{"n_layer": 8, "d_mlp": 512, "init_std_o": 0.00549, "lr_head": 0.00384, "decay_shape": "sqrt", "batch_tokens": [65536, 131072, 262144], "seq_len": 256, "doc_mask": false}
Each number is 200 + 20 x the weight over its row's rms, rounded and kept within 0 to 999. Layers, rows and columns count from 0. The size before them is the row's rms in percent of the matrix's.

# gate: layer 2 MLP gate, 512x384, rms 0.153, rows 166-174, columns 256-383
# up: layer 2 MLP up, 512x384, rms 0.16, rows 166-173, columns 256-383
# down: layer 2 MLP down (transposed), 512x384, rms 0.148, rows 166-173, columns 256-383
gate166,089,201,214,194,195,187,187,198,225,206,233,208,205,216,210,248,197,180,200,171,162,220,193,220,193,193,223,199,220,207,229,207,199,197,209,179,214,193,175,197,215,201,191,226,173,191,183,182,211,210,198,234,236,206,217,207,207,194,196,162,202,202,186,211,200,151,214,173,191,204,167,197,195,212,202,197,206,202,179,206,195,248,188,240,197,181,188,182,230,212,194,180,175,182,219,217,202,237,195,218,197,202,181,166,208,199,214,171,224,218,205,197,193,165,188,198,166,187,237,180,224,188,162,189,231,224,188,201,210
up166,086,226,210,211,186,175,196,162,191,211,186,171,160,225,184,208,203,194,166,175,158,209,202,189,199,192,180,222,221,210,217,189,212,206,219,192,207,178,184,189,190,214,205,197,194,178,216,189,217,183,206,215,206,218,220,212,192,213,199,180,177,219,190,203,235,196,205,194,195,203,191,214,190,178,210,209,205,214,189,197,188,230,179,223,200,154,212,177,203,186,211,195,156,192,186,235,176,196,224,205,174,199,197,183,183,231,194,154,202,197,172,198,193,197,203,182,177,186,228,170,202,219,200,208,190,183,209,205,208
down166,097,202,226,216,218,207,195,196,183,204,223,200,174,210,228,167,225,209,199,185,195,159,214,174,161,240,207,245,158,209,185,175,197,215,219,193,171,179,224,195,242,173,199,218,188,218,237,212,180,215,198,188,208,200,195,196,196,204,239,181,209,212,227,200,207,189,201,218,183,223,168,215,192,220,197,193,218,235,231,152,182,188,161,195,191,199,194,184,211,221,202,228,187,214,202,181,197,199,225,237,213,227,190,190,191,213,170,186,222,202,177,205,180,199,196,226,197,215,185,240,209,193,188,145,221,206,210,175,197
gate167,091,168,211,192,183,200,190,204,177,212,173,183,215,223,216,203,201,194,200,205,191,190,183,182,222,200,181,221,221,208,207,187,240,221,204,198,220,217,229,202,210,195,173,210,209,198,219,192,225,211,191,187,179,205,191,198,236,191,228,187,217,231,197,212,191,212,211,163,206,160,196,196,207,223,197,238,223,200,193,217,226,201,202,197,187,181,197,219,230,207,201,210,220,155,225,189,183,179,198,174,202,196,205,217,182,152,206,242,191,192,170,195,147,212,142,194,218,182,185,216,219,214,209,186,234,195,181,217,184
up167,097,199,221,215,248,211,182,201,200,221,192,231,220,218,170,221,182,159,188,199,222,221,181,182,240,165,198,180,230,228,193,221,229,199,179,178,219,209,242,227,207,210,241,223,228,209,181,225,237,181,199,246,194,220,204,215,195,196,187,194,213,184,209,179,206,190,171,215,230,183,210,167,214,235,195,204,190,193,194,201,226,204,176,195,195,198,193,196,207,189,196,184,216,230,199,200,217,193,208,208,197,193,203,204,200,239,179,175,227,195,211,217,248,206,182,197,209,252,208,183,179,153,208,199,191,241,197,198,208
down167,098,193,210,204,183,197,207,216,174,179,228,157,201,188,221,194,234,216,209,186,204,192,232,188,208,212,200,219,190,195,205,184,193,222,180,212,225,190,180,205,202,232,240,188,179,214,211,209,196,200,195,195,193,223,208,199,196,187,177,234,172,211,194,187,196,201,215,219,207,200,164,186,199,160,190,221,178,173,223,176,131,222,226,200,233,189,185,196,245,188,180,196,212,168,183,186,188,224,199,183,206,207,212,210,206,178,211,210,180,222,203,211,215,188,190,247,218,190,210,226,177,183,220,215,204,201,230,182,236
gate168,110,200,212,204,198,194,231,208,193,203,167,200,208,206,183,189,204,190,193,226,225,196,223,229,171,162,187,205,227,168,170,231,214,202,204,205,211,173,207,183,194,235,201,191,199,208,190,183,200,216,188,154,206,169,222,233,194,178,235,224,207,205,211,224,238,193,244,259,190,158,191,182,246,172,211,220,211,214,209,192,149,201,213,183,177,203,223,169,192,214,187,223,194,202,187,188,182,192,203,197,181,219,166,184,212,222,200,228,199,208,187,193,225,233,189,220,204,205,192,196,182,206,168,198,229,197,183,182,159
up168,101,197,210,222,197,216,206,194,212,215,241,184,178,209,189,191,173,195,198,193,181,174,189,182,204,210,193,217,204,232,192,151,215,206,210,205,247,181,203,184,210,195,159,245,201,201,188,225,203,189,194,214,208,186,199,205,206,176,179,190,215,213,169,215,230,204,158,204,177,214,213,217,183,199,206,212,182,191,209,222,214,193,158,228,202,206,219,223,204,197,223,205,223,202,180,251,212,206,210,227,220,175,200,210,172,214,201,172,200,195,214,187,250,193,191,233,209,201,195,238,207,214,214,188,216,177,190,213,237
down168,098,178,199,209,206,207,182,216,193,172,207,218,200,199,216,202,221,186,207,180,212,241,188,204,236,187,200,202,186,202,212,193,189,213,206,192,180,231,191,201,195,157,231,207,213,197,176,182,201,213,204,194,175,190,182,224,227,181,173,203,195,201,189,212,216,168,222,184,180,223,192,242,159,260,194,216,188,207,171,198,220,167,182,192,157,186,237,212,162,216,220,191,200,201,227,207,223,141,217,205,204,167,220,236,203,189,196,208,216,190,164,214,199,171,190,192,206,193,185,195,176,202,189,163,188,192,171,172,213
gate169,110,182,208,237,214,174,194,196,196,213,194,227,226,204,208,212,202,158,199,204,172,202,198,170,205,204,189,191,257,204,189,224,218,196,193,227,192,208,170,185,171,205,184,208,190,202,195,173,207,247,187,204,212,205,206,233,219,224,202,246,202,233,225,205,214,195,208,238,194,194,237,221,214,203,161,213,182,209,206,214,167,207,185,204,188,201,204,160,214,163,206,188,169,201,191,161,185,203,193,191,222,211,188,192,186,187,214,215,171,179,189,200,214,182,223,221,215,167,208,218,208,179,210,188,220,177,204,202,190
up169,106,184,204,202,193,213,206,216,193,169,201,226,199,184,232,194,183,224,192,209,202,190,200,241,201,195,176,186,176,175,211,190,187,181,193,219,181,161,210,193,203,179,209,171,233,187,185,180,208,176,186,206,233,186,204,199,177,170,204,202,210,224,174,200,189,208,184,206,207,210,197,217,224,234,213,195,219,188,198,192,209,225,203,184,212,144,172,213,188,191,206,180,237,213,207,165,197,217,172,227,227,196,226,211,200,208,207,209,228,187,202,208,236,201,204,148,188,223,156,232,206,200,171,227,202,194,166,195,189
down169,103,204,212,194,191,188,220,175,222,205,200,245,198,223,187,195,202,204,181,200,222,191,225,191,185,159,157,201,236,207,152,164,222,203,176,241,173,194,217,225,200,192,173,211,161,198,201,213,191,202,159,190,227,237,204,190,196,208,212,211,211,217,200,192,225,180,213,192,221,216,242,220,171,177,171,181,171,191,207,199,202,173,210,194,212,176,187,209,182,185,206,219,192,178,212,200,197,199,202,173,181,248,180,204,204,188,226,196,203,222,202,195,192,160,147,215,200,183,209,209,175,185,159,248,199,213,236,214,183
gate170,107,220,235,189,186,218,182,189,139,211,195,172,234,171,214,212,229,176,186,211,202,236,225,152,200,194,229,244,185,178,224,191,210,174,187,182,212,192,175,194,205,202,206,191,224,196,210,194,188,199,195,211,238,199,199,181,195,192,205,182,172,217,206,224,273,209,184,220,178,220,214,185,200,208,208,176,195,187,199,188,178,221,172,217,220,200,198,203,191,207,201,183,217,192,198,181,213,154,207,208,196,204,171,220,187,225,187,236,195,192,204,201,202,181,185,173,204,167,227,202,204,193,204,207,166,228,180,183,181
up170,108,179,205,185,185,210,191,184,188,216,191,235,183,199,209,191,177,177,159,176,221,193,189,177,190,170,192,196,235,192,197,239,226,186,168,228,239,251,190,199,197,169,224,239,188,217,196,191,206,205,169,171,180,182,201,252,177,207,191,196,173,185,210,189,194,202,209,184,187,198,178,185,203,229,221,203,229,219,178,194,189,171,191,187,177,166,198,202,174,196,191,275,224,178,222,208,199,257,201,174,196,184,213,210,193,235,210,197,157,191,166,206,210,200,190,198,209,247,175,169,189,203,209,197,193,195,237,217,187
down170,104,164,225,178,231,189,203,207,191,186,200,181,221,195,219,196,217,195,171,144,182,218,185,192,173,234,217,215,204,176,204,214,227,213,209,214,224,201,211,204,222,182,203,227,223,183,181,200,193,183,209,194,214,204,212,222,201,150,196,202,161,190,215,164,184,215,203,174,193,193,226,169,202,172,209,194,237,230,235,153,192,193,183,187,237,209,212,181,200,222,166,212,177,204,182,247,187,206,214,179,211,206,230,201,168,222,185,233,194,208,212,185,223,179,200,212,196,203,195,209,185,198,233,247,229,192,192,198,171
gate171,096,204,207,185,204,198,176,217,204,176,190,177,175,215,181,175,199,205,215,217,170,223,160,201,191,196,190,184,193,176,208,219,186,217,211,214,178,206,162,172,205,214,228,165,193,181,191,201,217,192,180,201,141,207,209,187,192,180,177,196,223,257,197,188,201,183,174,200,224,212,165,174,229,205,238,160,189,231,214,190,166,187,227,180,184,185,211,188,237,191,208,194,211,218,216,178,160,215,224,207,230,192,177,199,202,209,202,162,198,193,191,209,209,200,204,199,212,210,214,200,168,216,164,192,225,192,164,164,191
up171,100,223,190,197,219,184,208,214,210,216,183,226,212,191,203,212,185,242,229,168,201,205,173,196,216,195,221,231,170,151,186,192,210,201,201,223,183,256,175,212,197,207,193,188,215,198,165,209,214,185,185,193,199,225,233,172,193,217,224,194,209,204,218,238,213,189,195,188,168,184,178,175,240,199,176,186,173,181,207,236,191,192,233,223,204,232,199,183,206,223,209,187,189,223,223,209,193,190,201,200,220,199,202,205,208,208,246,201,206,217,239,199,187,174,202,201,188,221,204,182,197,182,168,222,210,161,158,211,213
down171,093,184,158,206,181,207,184,195,177,203,191,196,207,177,221,218,202,203,216,184,191,216,222,222,176,199,201,221,198,213,205,156,171,216,208,232,168,232,175,235,150,197,221,203,181,213,179,220,194,211,172,165,185,206,205,185,224,208,230,229,171,210,215,190,200,209,208,182,231,194,206,218,215,220,207,243,187,189,214,202,198,209,197,216,195,165,220,181,211,218,168,176,185,191,213,164,189,228,196,201,200,191,198,219,200,181,201,205,223,233,172,168,232,199,197,176,201,176,220,252,231,212,230,233,224,220,207,210,193
gate172,102,180,164,184,192,176,228,187,195,221,150,203,206,209,200,220,204,190,198,198,219,172,185,223,197,179,172,200,206,212,201,169,205,216,247,189,234,186,175,232,193,227,212,211,184,191,194,216,215,201,226,203,237,185,177,203,159,193,210,194,200,199,201,177,202,208,190,194,189,219,184,181,196,216,184,191,233,155,217,216,169,224,190,185,205,177,187,229,215,178,179,211,195,192,175,199,216,202,204,230,237,210,230,209,203,203,233,225,206,181,199,183,217,156,198,188,206,216,179,208,186,206,224,191,215,205,217,253,226
up172,097,223,169,187,180,182,200,208,163,190,215,238,199,189,154,179,197,216,182,225,211,186,196,193,199,219,177,205,219,202,171,213,199,197,217,231,185,222,158,179,199,226,196,201,232,181,174,188,201,243,252,175,201,202,196,203,208,196,180,207,195,225,211,205,221,210,206,227,183,198,190,192,214,203,232,209,178,254,225,190,179,183,211,198,184,209,232,194,147,215,194,175,224,226,195,194,197,181,223,194,199,174,180,153,211,206,210,181,250,190,192,202,204,192,195,205,197,181,191,197,225,176,199,203,180,208,191,184,203
down172,099,218,179,184,202,185,185,222,222,194,198,179,181,199,200,213,197,174,236,195,196,214,202,202,192,194,206,182,206,177,225,241,203,243,178,195,210,219,200,151,217,183,170,195,149,220,184,221,214,219,188,206,195,170,218,199,232,193,216,219,227,202,215,171,218,226,191,168,196,186,223,207,211,227,176,200,212,208,191,211,183,205,192,222,210,185,196,195,165,176,169,210,238,249,194,174,179,204,196,187,211,238,187,198,213,235,179,156,198,155,194,208,218,207,184,193,197,214,201,219,206,187,162,204,168,168,197,210,223
gate173,099,201,218,183,182,250,167,186,241,191,181,193,218,204,195,177,207,229,219,203,211,197,208,196,205,168,220,239,212,220,221,171,215,230,178,176,204,191,191,199,198,189,221,239,192,195,243,191,199,190,226,209,196,235,216,212,200,174,185,203,187,198,195,193,235,198,184,204,208,195,213,170,173,187,229,177,189,222,208,211,190,181,200,218,186,197,216,196,201,155,246,175,165,195,236,233,219,182,163,194,202,228,189,206,199,212,188,190,172,214,199,224,186,192,224,201,194,209,179,216,176,202,173,173,214,206,192,210,214
up173,095,174,210,170,178,176,181,168,210,199,203,181,224,159,187,177,184,184,194,194,210,175,192,191,184,189,221,186,211,246,172,192,177,203,188,226,181,217,228,196,174,185,222,187,152,225,211,204,180,233,202,180,211,186,172,202,207,242,191,192,220,220,204,233,183,203,246,185,183,181,165,195,188,221,205,205,204,205,153,232,149,194,189,191,189,203,184,210,210,152,217,165,196,193,203,195,224,191,201,218,161,264,221,154,186,207,210,189,196,192,184,196,177,224,163,156,205,232,214,202,218,217,202,157,230,212,204,186,180
down173,099,212,211,181,208,195,201,201,204,251,236,224,213,219,209,182,196,196,195,196,190,165,232,210,170,219,180,206,199,217,165,191,197,224,166,155,246,199,161,185,188,206,220,209,169,187,178,199,182,210,179,185,194,204,227,194,205,193,199,167,206,201,169,203,205,229,179,200,212,168,167,206,183,206,183,190,201,212,181,163,164,197,195,218,210,187,188,198,204,196,228,203,194,200,183,187,208,217,208,175,204,199,188,205,163,226,207,189,184,203,183,215,172,203,200,187,220,189,155,198,174,197,214,207,207,216,186,207,193
gate174,103,191,188,188,199,229,214,176,169,181,219,212,218,198,200,183,194,186,171,176,187,158,198,211,189,194,196,204,185,196,181,190,219,174,211,194,179,229,162,187,236,235,207,231,183,173,253,186,188,225,212,183,203,144,220,184,180,186,174,176,184,177,239,218,182,250,172,221,214,242,219,208,186,211,224,195,161,150,196,205,181,200,219,180,227,183,207,183,207,196,217,219,188,191,254,192,219,225,222,198,192,196,210,214,228,199,186,190,198,191,222,200,209,180,219,183,173,198,187,159,188,190,237,181,182,228,173,186,220